From a checkpoint of a small transformer trained on Wikipedia: untied embeddings.
Each number is 128 + 24 x the weight over its row's rms, rounded and kept within 0 to 255. Layers, rows and columns count from 0. The size above them is the row's rms in percent of the matrix's.

# layer 2 MLP up, 320x128, rms 0.123, rows 9-25, columns 0-63
size [107  61  87  61 104  87  98 101  90 107  96 114 103  77 102 114 105]
[[125 117 145 110 114  82 157 127 127 134 126 110 189 117 131 134 132 108 147 151 138 154 170 111 154 123  98 143 151 119 137 113 129 147 132 108 158 116 153 131 117 122 120  77 168 133 111 105 124 119 131 117 151 156 114 146 127 114 108 128 134 164  87 112]
 [150 103 153 161 142 118 133 124 137 158 184 125 112 103 125 136 113 150 157 182  92 116 113 123 152 167 126 129 128 138 124  85 116 104  77 107 130  97 114 158 136 119 119 109 160  78 131 145  94 131 118  93 138 153 116 141 125 129 149 128 106 165 140 140]
 [126 129 105 151  93 147 136  78 129 142  93 170  60 120 133 131 124 117 103 159 149 122 107 161 132 149 112 142 107 150 126 141 156 153 114 120 121 132 128 121 159 154  93 153 106 147  86 127 120 123 155 148 134 150 141 140 141 163 166 123 118 118 104 119]
 [105 109 120 152 133 124 165 109 123  95 112 136  85 139  84 115 108 129 122 142 109 137 168 131 116  89 134 117 171  90 155 141 103 151 141 128 144 120 114 170 134 156 148 134 144 114  79 104 122 131 138 107 116 139  99  93 105 123  99 128 101 131 154 117]
 [116 126 135 115 129 115 138 112 135 143 120 128 179  81 110 132 158 144 132 125 109 108  58 134 146  83 131  84 115 102 144  78 124  85 117 142 176 133 124 109 146 132 159 123 141 112 128 127 123 136  96 127 132 138 108  80 155 157  99 122 118 102  98 115]
 [145  84 143  79 153 100 128 119 141 154 110  83 139 151 145 143  95 123 162 124 147 158 118 148  89 147 158  88 118 144 125 146 137 113 139 160 119 126 108 155 128 104 118 152  91 120 197 138  96 114 149 120 145 121 149  96 158  80 129 114 162 114 125 115]
 [118 134 118 106 148 112 125 122 108 155 159 127 134 120 186 132 111 128 130 117 142 161 147 120 146 165 194 101 129 130 114 160 130 150  83 126  85 106 107 131 111 156  92 191 100 123 136 135 134 142 118 103  96 103 140 143 132 124 157 144 134 142 144 107]
 [115 143 146 135 158 114 170 177 130 147 137 117 138 106 124  92 130 146 118 146 122 120 124 137 132 106 182 106 156 122 134 162 125 132 119  98 170 111 104 119 135 137  85 166 143  78 120 134 149 149 109 142 139 118 131 136 139 110 164  99 164 171 131 147]
 [138 111 173 114 145 108 130  97 156 119 103 106 113 104 148 107 152 149 132 116 117 170 123 145 123 130  64 123 140 124 127 101 169 117 111 127 144 119 129 103 139 142 133 105 155 163 114  94 132 116 133 163 101 133 126 168 153 110 117 184 104 162 149 139]
 [130 113 130 139 123 121 154 126 125  96 107 164 129 131 128 119 110 117 142 130 154 110 128 139 152 149 140  93 128 117 123 192 163 116 140 176 106 118  66 134 175 133 116 118 149  97 145 121 124 150 131  84 138 127 156 110 159  96 125  77 121 156 166 167]
 [130 140 153 154  90 134 109 144 161 124 140 154 127 168 142 119 122 180 118 125 151 157 123 138  97 124 148 135 150 138  97 119 168 107 112 134 131  98 112 127 120 176 148  99  86  99 134  79 132 153 110 131 152 129 163 118 144 119 163 139 103 104 107 140]
 [113  95 116 132 124 127 155  85 178 141 150  90  96 154 145 160 103 126 146  75 131 112 159 136 148 122 107 102 108 142 157 104 133 111 111 132 104 127 128 156 140 113 129 119 167 138 158 130 163 147 179 112 146 122 160 110 132 114 111 135 140  98 117 146]
 [134 171 137 113 158  93 134 130 110 101 125 152 144 121 110 135 125 145 105 129  96  97 107 147 111 145 127 130 101 101 146 102 134  99 150 106 143 122 134  96  96 169 115 127 108 132  91 131 114 104 131 117 105 125 122 170 117  85  96 119 125 157 148 173]
 [117 122 106  89 117 151 162 117  85  78 136 115 134 137 126 128 131 146 122 126  99 144  91 123  67 119 107 127 159 157 148 139 100 145 137 103 143 124 132 138 108 121 100 133 129 133 176  90 140 121  92 130 134 113 107 132 143 144  94 131 130 142 128 146]
 [141 146 110 155 129 159 134 119 123 121 103 135 122 115 130 107 112 112 119 118 124  89 123 133 131 126 159  86 145 137 121 103  94  85 126  89 142 121 124 113 121 127 153 143  79 148 124 134 150 145 145 143 147 107 117 155 105 142 101 107 143 116 140 172]
 [138 114 109 112 140  91 131  96 146 113 133 112 120 117  70 145 102 139 131 134 130  98 129 170 131 141 118 126 112 111 140 152  91 132 127 147 185 147 113 110 112 125  82 140 129  86 127 137 156 128 161 130 139 135 142 156 128 132 148 125 119 154 114 142]
 [144  93 157 111 103 160 121 157 137 104 102 155 111 143 135 169 164 121 138 161 135 130 148 126 101 154 157 164 117 125 113 120 141 181 114 141 109 145 132 108 146  97 118 142 166 120 148 130  97 108 117 120 104 136 116 156 158 102 124 133 175 127 141 162]]
# layer 2 MLP down (transposed), 320x128, rms 0.0746, rows 9-24, columns 0-63
size [111  69  90  73 140  97  97 119  85 107  90  83 105  83  93 108]
[[119 154 134 141 128 158 115 138 125 154 136 122 126 172 124 147 110 114 145 115 145 109 111  98 100  85 140  93 131 121 124  89 132  91 118  85 121  98 122 122 140 121 106 112 137 142 112 104 183 143 122 103 135 180 115 157 108  90 149  68 102 131 132 137]
 [147  85 157 105 173 107 157 133 164 116  96 168 150 116 150 161 111 143 128 147 123 113 153 123 102 133 100 141 129 115 118 133 127 155 103 185 134 136 103 142 127 146 153  99 108 104 147 156 125 131 147 141 141 104 111 156 142 136 126 120 119 134 114 113]
 [146  91 170 155 144 105 163 147 137  98 121 129 150 114 110 102 121 128 125 130 131 142 147 173 136  89 131 121 122 138 173 141 167 172 158 117 126  75 168  69  83  99 133 113  73 139 120 108 110 155 130 144 135 142 154 103 115 108 112 155 135 100 126 129]
 [146 128 152  71 112 144 140 138 146 165 116 151 128 141 156 106 144 139 132 157  73 134 118  82 157 115 113  98 118 140 122 134 107 154 139 120 123 140 131  77 131 111 106 145 128 114 127 147  90 105 161 142 104  70 166 132 141 127 149 140 129 134 150 114]
 [163 108 128 104 108 131 113  97 111 102 155 143 146 118 109 173 153 142 124  97 125  87 151 130 141 126 117 137 140 114 115 113 147 160 136  70 105 124 159 123 140 146  99  98 141 106 135 120 139  75 126 107 118 123 113 135 120  71 147 129 139 108 148 159]
 [ 94 182 134 162 141 166 116 113 134 119 138 106 157  95 153 103 118 145 141 102 109  89 128 109  90  68  93 102  81 132 123 115 141 117 125 134 117 140 138 129 150 128 135 117 166 127  93 150 142  85 106 152 138  95 131 141 177 145  83 134 109 155 134  63]
 [134 139 147 124 119 111 112 113 160 168 157 122  95 110  88 217 152  99 145 156 162 119 125 130 103 157 149 136 111 147 125 137 111 120 141 120 150 100 152 114 127 121 140 131 142 152 135 112 110  93  99 124 152 114 114 142 131 114 126 117 128 113 107 139]
 [119 102 129 126 144 128 102 133 151 108 146 145 144 122  98 152 144 180  68 138  89 134  85 135 116 113 134 139 120 110 158 112 154 103 109  62 154 144 129 152 154 147 151 108 116 115 144 135 168 131 121  99 131 138 130 165 109 129 149 162 129  84 124 144]
 [117 114 140  89 118 112 107 118 144 117 135 116 113 139 121 135 133 134 100 101 124 115 145 116 186 143  93  97 130 163 115 125  85 152  75 137 126  92 167 122 108 118 150 164 140 127 124  99 109 144 148  92 147 138  94 126 110  82 110 115 103 147 114 128]
 [152 101 149 148  88 133  81 163 181 111 130  71 143 103 117 157 156 134 125  98 147 151 120 151  95 105 138 113 128 148 120 124 110 153 140 144 105 152 108 128 163 146  68 123 126 128 105 137 153 144 131 126 113 115 114 127 146 160 178 175 116  92 122 102]
 [100 135 114  96 106 143 138 133 130  94 123 119 131 122 159 158 155 127 164  98 121 113 121 115 136 104 130 130 118 140 138 148  70 117 135 141 127 154 173 154 125 142  85 116 139 144 129 105 169 107 171 110 110 156 165 136 142 144 120 124  96 139 129  96]
 [135 155 160 157 159 140  95 136 101 136 135 164 135  88 121 122 119 121 151 147 122 154  90 142 111 112 128 153 176 161 107 128 155 167 113 110 118 101 139 116 166 142 126 155  96 126  86 105 104 109 122 176 157  94 143 121 134 113 148 125 136 113 144 146]
 [101 113  91 143 164 118 138 149 143 162 138 134 153 183 106 122 109  79 129 124 121 110 160 149  91 159 151 103 148 110 125 119 166 104 114 168 127  96  97 153 152 131 130 131 106 110 122 106 138 108 160 126 161 116 158 111 118  85  86 145 123 157 143 155]
 [154 104  82  89 160 128 163  96 110 144 154 176 140 156 124 149 130 150 113 157 132 149 141 150 145 155 133 126 126 108 147 109 109 182 149 115 155  83  87  91 154 105 123 121 111 107 174 139  93 110 178 109 118 148 145 135 140 148 126 120 128 132 141 104]
 [130 159 141  82 135 152  88  84 123 160 117  94  83 144 126 128 135 139 158 136 143 148 136 143 145 140 146 122 117 125 150 137 123 133 137  94 151 115 158  91 151 147 109 113 125 109 123 132  90 135 134 150 100 153 159 156 112 134 122 127 168 111  92 155]
 [117 144 142  94 112 114 137 112 138 105 150 170 123 141 130 118 100 155 126 164  91 162 152  97 108 136 118 114 121  95 151 103 153 119 158  87 136 145 102  96 102 146 121 130 123 125 132  98 120  65  90 151 127 118 112 159 109 135  90 100  90  96 128  69]]
# layer 2 MLP gate, 320x128, rms 0.12, rows 10-25, columns 0-63
size [ 72  96  78 110 107 108 111  95 102 100  98 113  94  99 113  93]
[[144 114 137 152 135 116  93 133 145 124 104 112 132 126 148  90 132 118 124 123 145 127 111 123 119 141 151 106 134 125 118 151 121 142 186 135 154 116 148 112 154 110 122 107 100 168 146 158 201 161 138 122 134  83 167 122 105  99 126 148 147 123 135 153]
 [131 141 120  89 136 111 139 139 124 102 114  98  46 126 134  87 145 155  78 144 144 160 145 125 122 142  94 120 114 139  84 166 113 151 144 115 154 130 126 146 129 132 130 128 102 104 103 141 139 102 130 136 128 135 133 124 112 136 168 141 102 169 107 100]
 [106 122 137 165 129 141 150 122 149 134 104 143  76 157  98 143  82 131 128 125 138 137 159 132 102 103 114 135 138 122 146 150 106 152 139 118 132 126 136 185  93 143 122 143 116  98  74 122 124 124 150 111 145 150  92  99  92 126  87 131  86 138 163 122]
 [102 104 139  93 113 134 129 113 100 184 150 122  98  88 113 132 148 100 131 105 123 137  99 113 159  85  76 115 129 100 151  80 139 124 100 124 140 150 141 105 147  97 108 136 114 155 128 131  74 112 115 111 143 150 113 108 114 150 145 126 110 111 168 162]
 [ 84 145 108 146 109 167 152 128 142 140 138 110 142  82 129 129 168 180 108 150  96 141 149 103 172  90 156 137 120 144 139 127 143 158 110 116 120 126 142  90 140 169 116 143 133 138  98 116 111 101 122 116 115 115 101 151 116 133 134 155  82 141 106 130]
 [ 89 183 140  89 147 140  91 126 124 166 130 128 151 150 124 136 141  91 136 139 128 113  90 105 137 148 195 130  95 107 112 127 107 172 151  90 124 148 141 119 123 117 145 153 111 108  75 123 157 122 112 177 104 111  86 142 131 128 159 135  96 116 106 144]
 [ 91 147  85 144 100 170 107  82 114  78 106 119 127 118 165 131 118 110 117 131 115 114 111 117 120 137  98 155 133 171 104 111 150 130 149 126 116 159 134 120 146 103 106 139 104 184 137 188 103 121 142 172 126 155 119 114 115 118 141 139 121 109 181 143]
 [145  94 130 135 134 135 150 133 129 143 121 114 195 113 143 140 130 102 136 123 160 137 130 138  98 107 140 141 131 157  83 153 146 125 125  81 124 131 100  65 126 121 105 116 115  97 154 145 134 104 112 102 133 195 112 101 155 138 149 130 101 171 136 152]
 [167 144 165 166 108  87 123 149 123 162 115 153 119 110 164 116 139 108 115 145  87 137 139 108 150 131 123 168 155 134 130 136 121 127 118 113 130 160 178  94 101 123 140 112 116 152 112 144 130 154 129 110 142 139 149 152  88 133 128  97 156 192  96 114]
 [146 106 117 103 169  98 104 139 122 114 126 144 105 108 105 157 137 153 124 122 127 127 153 167 122 102  76 149 120 124 125 123 158 115 179 102 143 143 134 134 132 110 120 152 131 155 113 126 172  99 145 106  84 138 114 124  80 135 123 135 129 112 126  99]
 [132  81 132 140 137 120 142 120 149 150 128  77 134 143 105 119 119 148 137 102  93 102 174 134 132 111  97  89 122 123 156 136  95 100 129 146 141 131 132 171 128 104 157 107 201 107 131 163 134 118 127 116 132 137 141 161  95  63 125 121 137 138 107 126]
 [127 162 125 140 132 142 114 144  97 139 118 136 115  81 117 119 145 183 135 143 144 147 132 111 124 141 103 117 113 110 128 172 193  89 103 120 118 124 114  76 109 158 180  88 142 109 104 146 146 170 146 113 142 159 129 139 139 141 138 136 122 124 136 161]
 [151  92 117 142 110 158 123 132 101 115 121 140 119 118 125 152  96 132  92 111 145 154 136 131  85 128 149 136 119 143 111 124 104 158 133 128 134 133 156 106 112 165 110 127 101 118 120 128 125 103  85 113 136 106 116  98 150 162 132 145  92 151 159 134]
 [108 121 107 147 120 121 138 121 185 128 114  98 123 171 115 132 171 174 139 136  74 143 129 165 126 120 131 132 140 106 129 170 111 124 103 139 149 116 140 123  98 104 135 145 101  99 155 102 100  92 148 127 139 121 158  74 137 119 118 102 151 150 126 108]
 [155 112 143 128  71 139 118 114 108 138 117 151 143 121 136 113 167 116  96 131 123 126 128 100 109 133  87 105 138 151  59  80 134 142 147 118 113 127 147  84 163 131 172 114 130  99 158  93  90 154 127 106 157 151  73 131 133 116 111  90 125 126 161 132]
 [ 89 138 164 105  98 106 104 162 127 107 138 127 113 130 102 171 145 124  83 157 134 141 126 119 136 144 156 140 126 116  70 113 106 143 120 140  86 133 127 167 135  78 135 132 110 154  99 143 162  66 137 110 126  92 100 148  92 145 106 104 143  98 125 172]]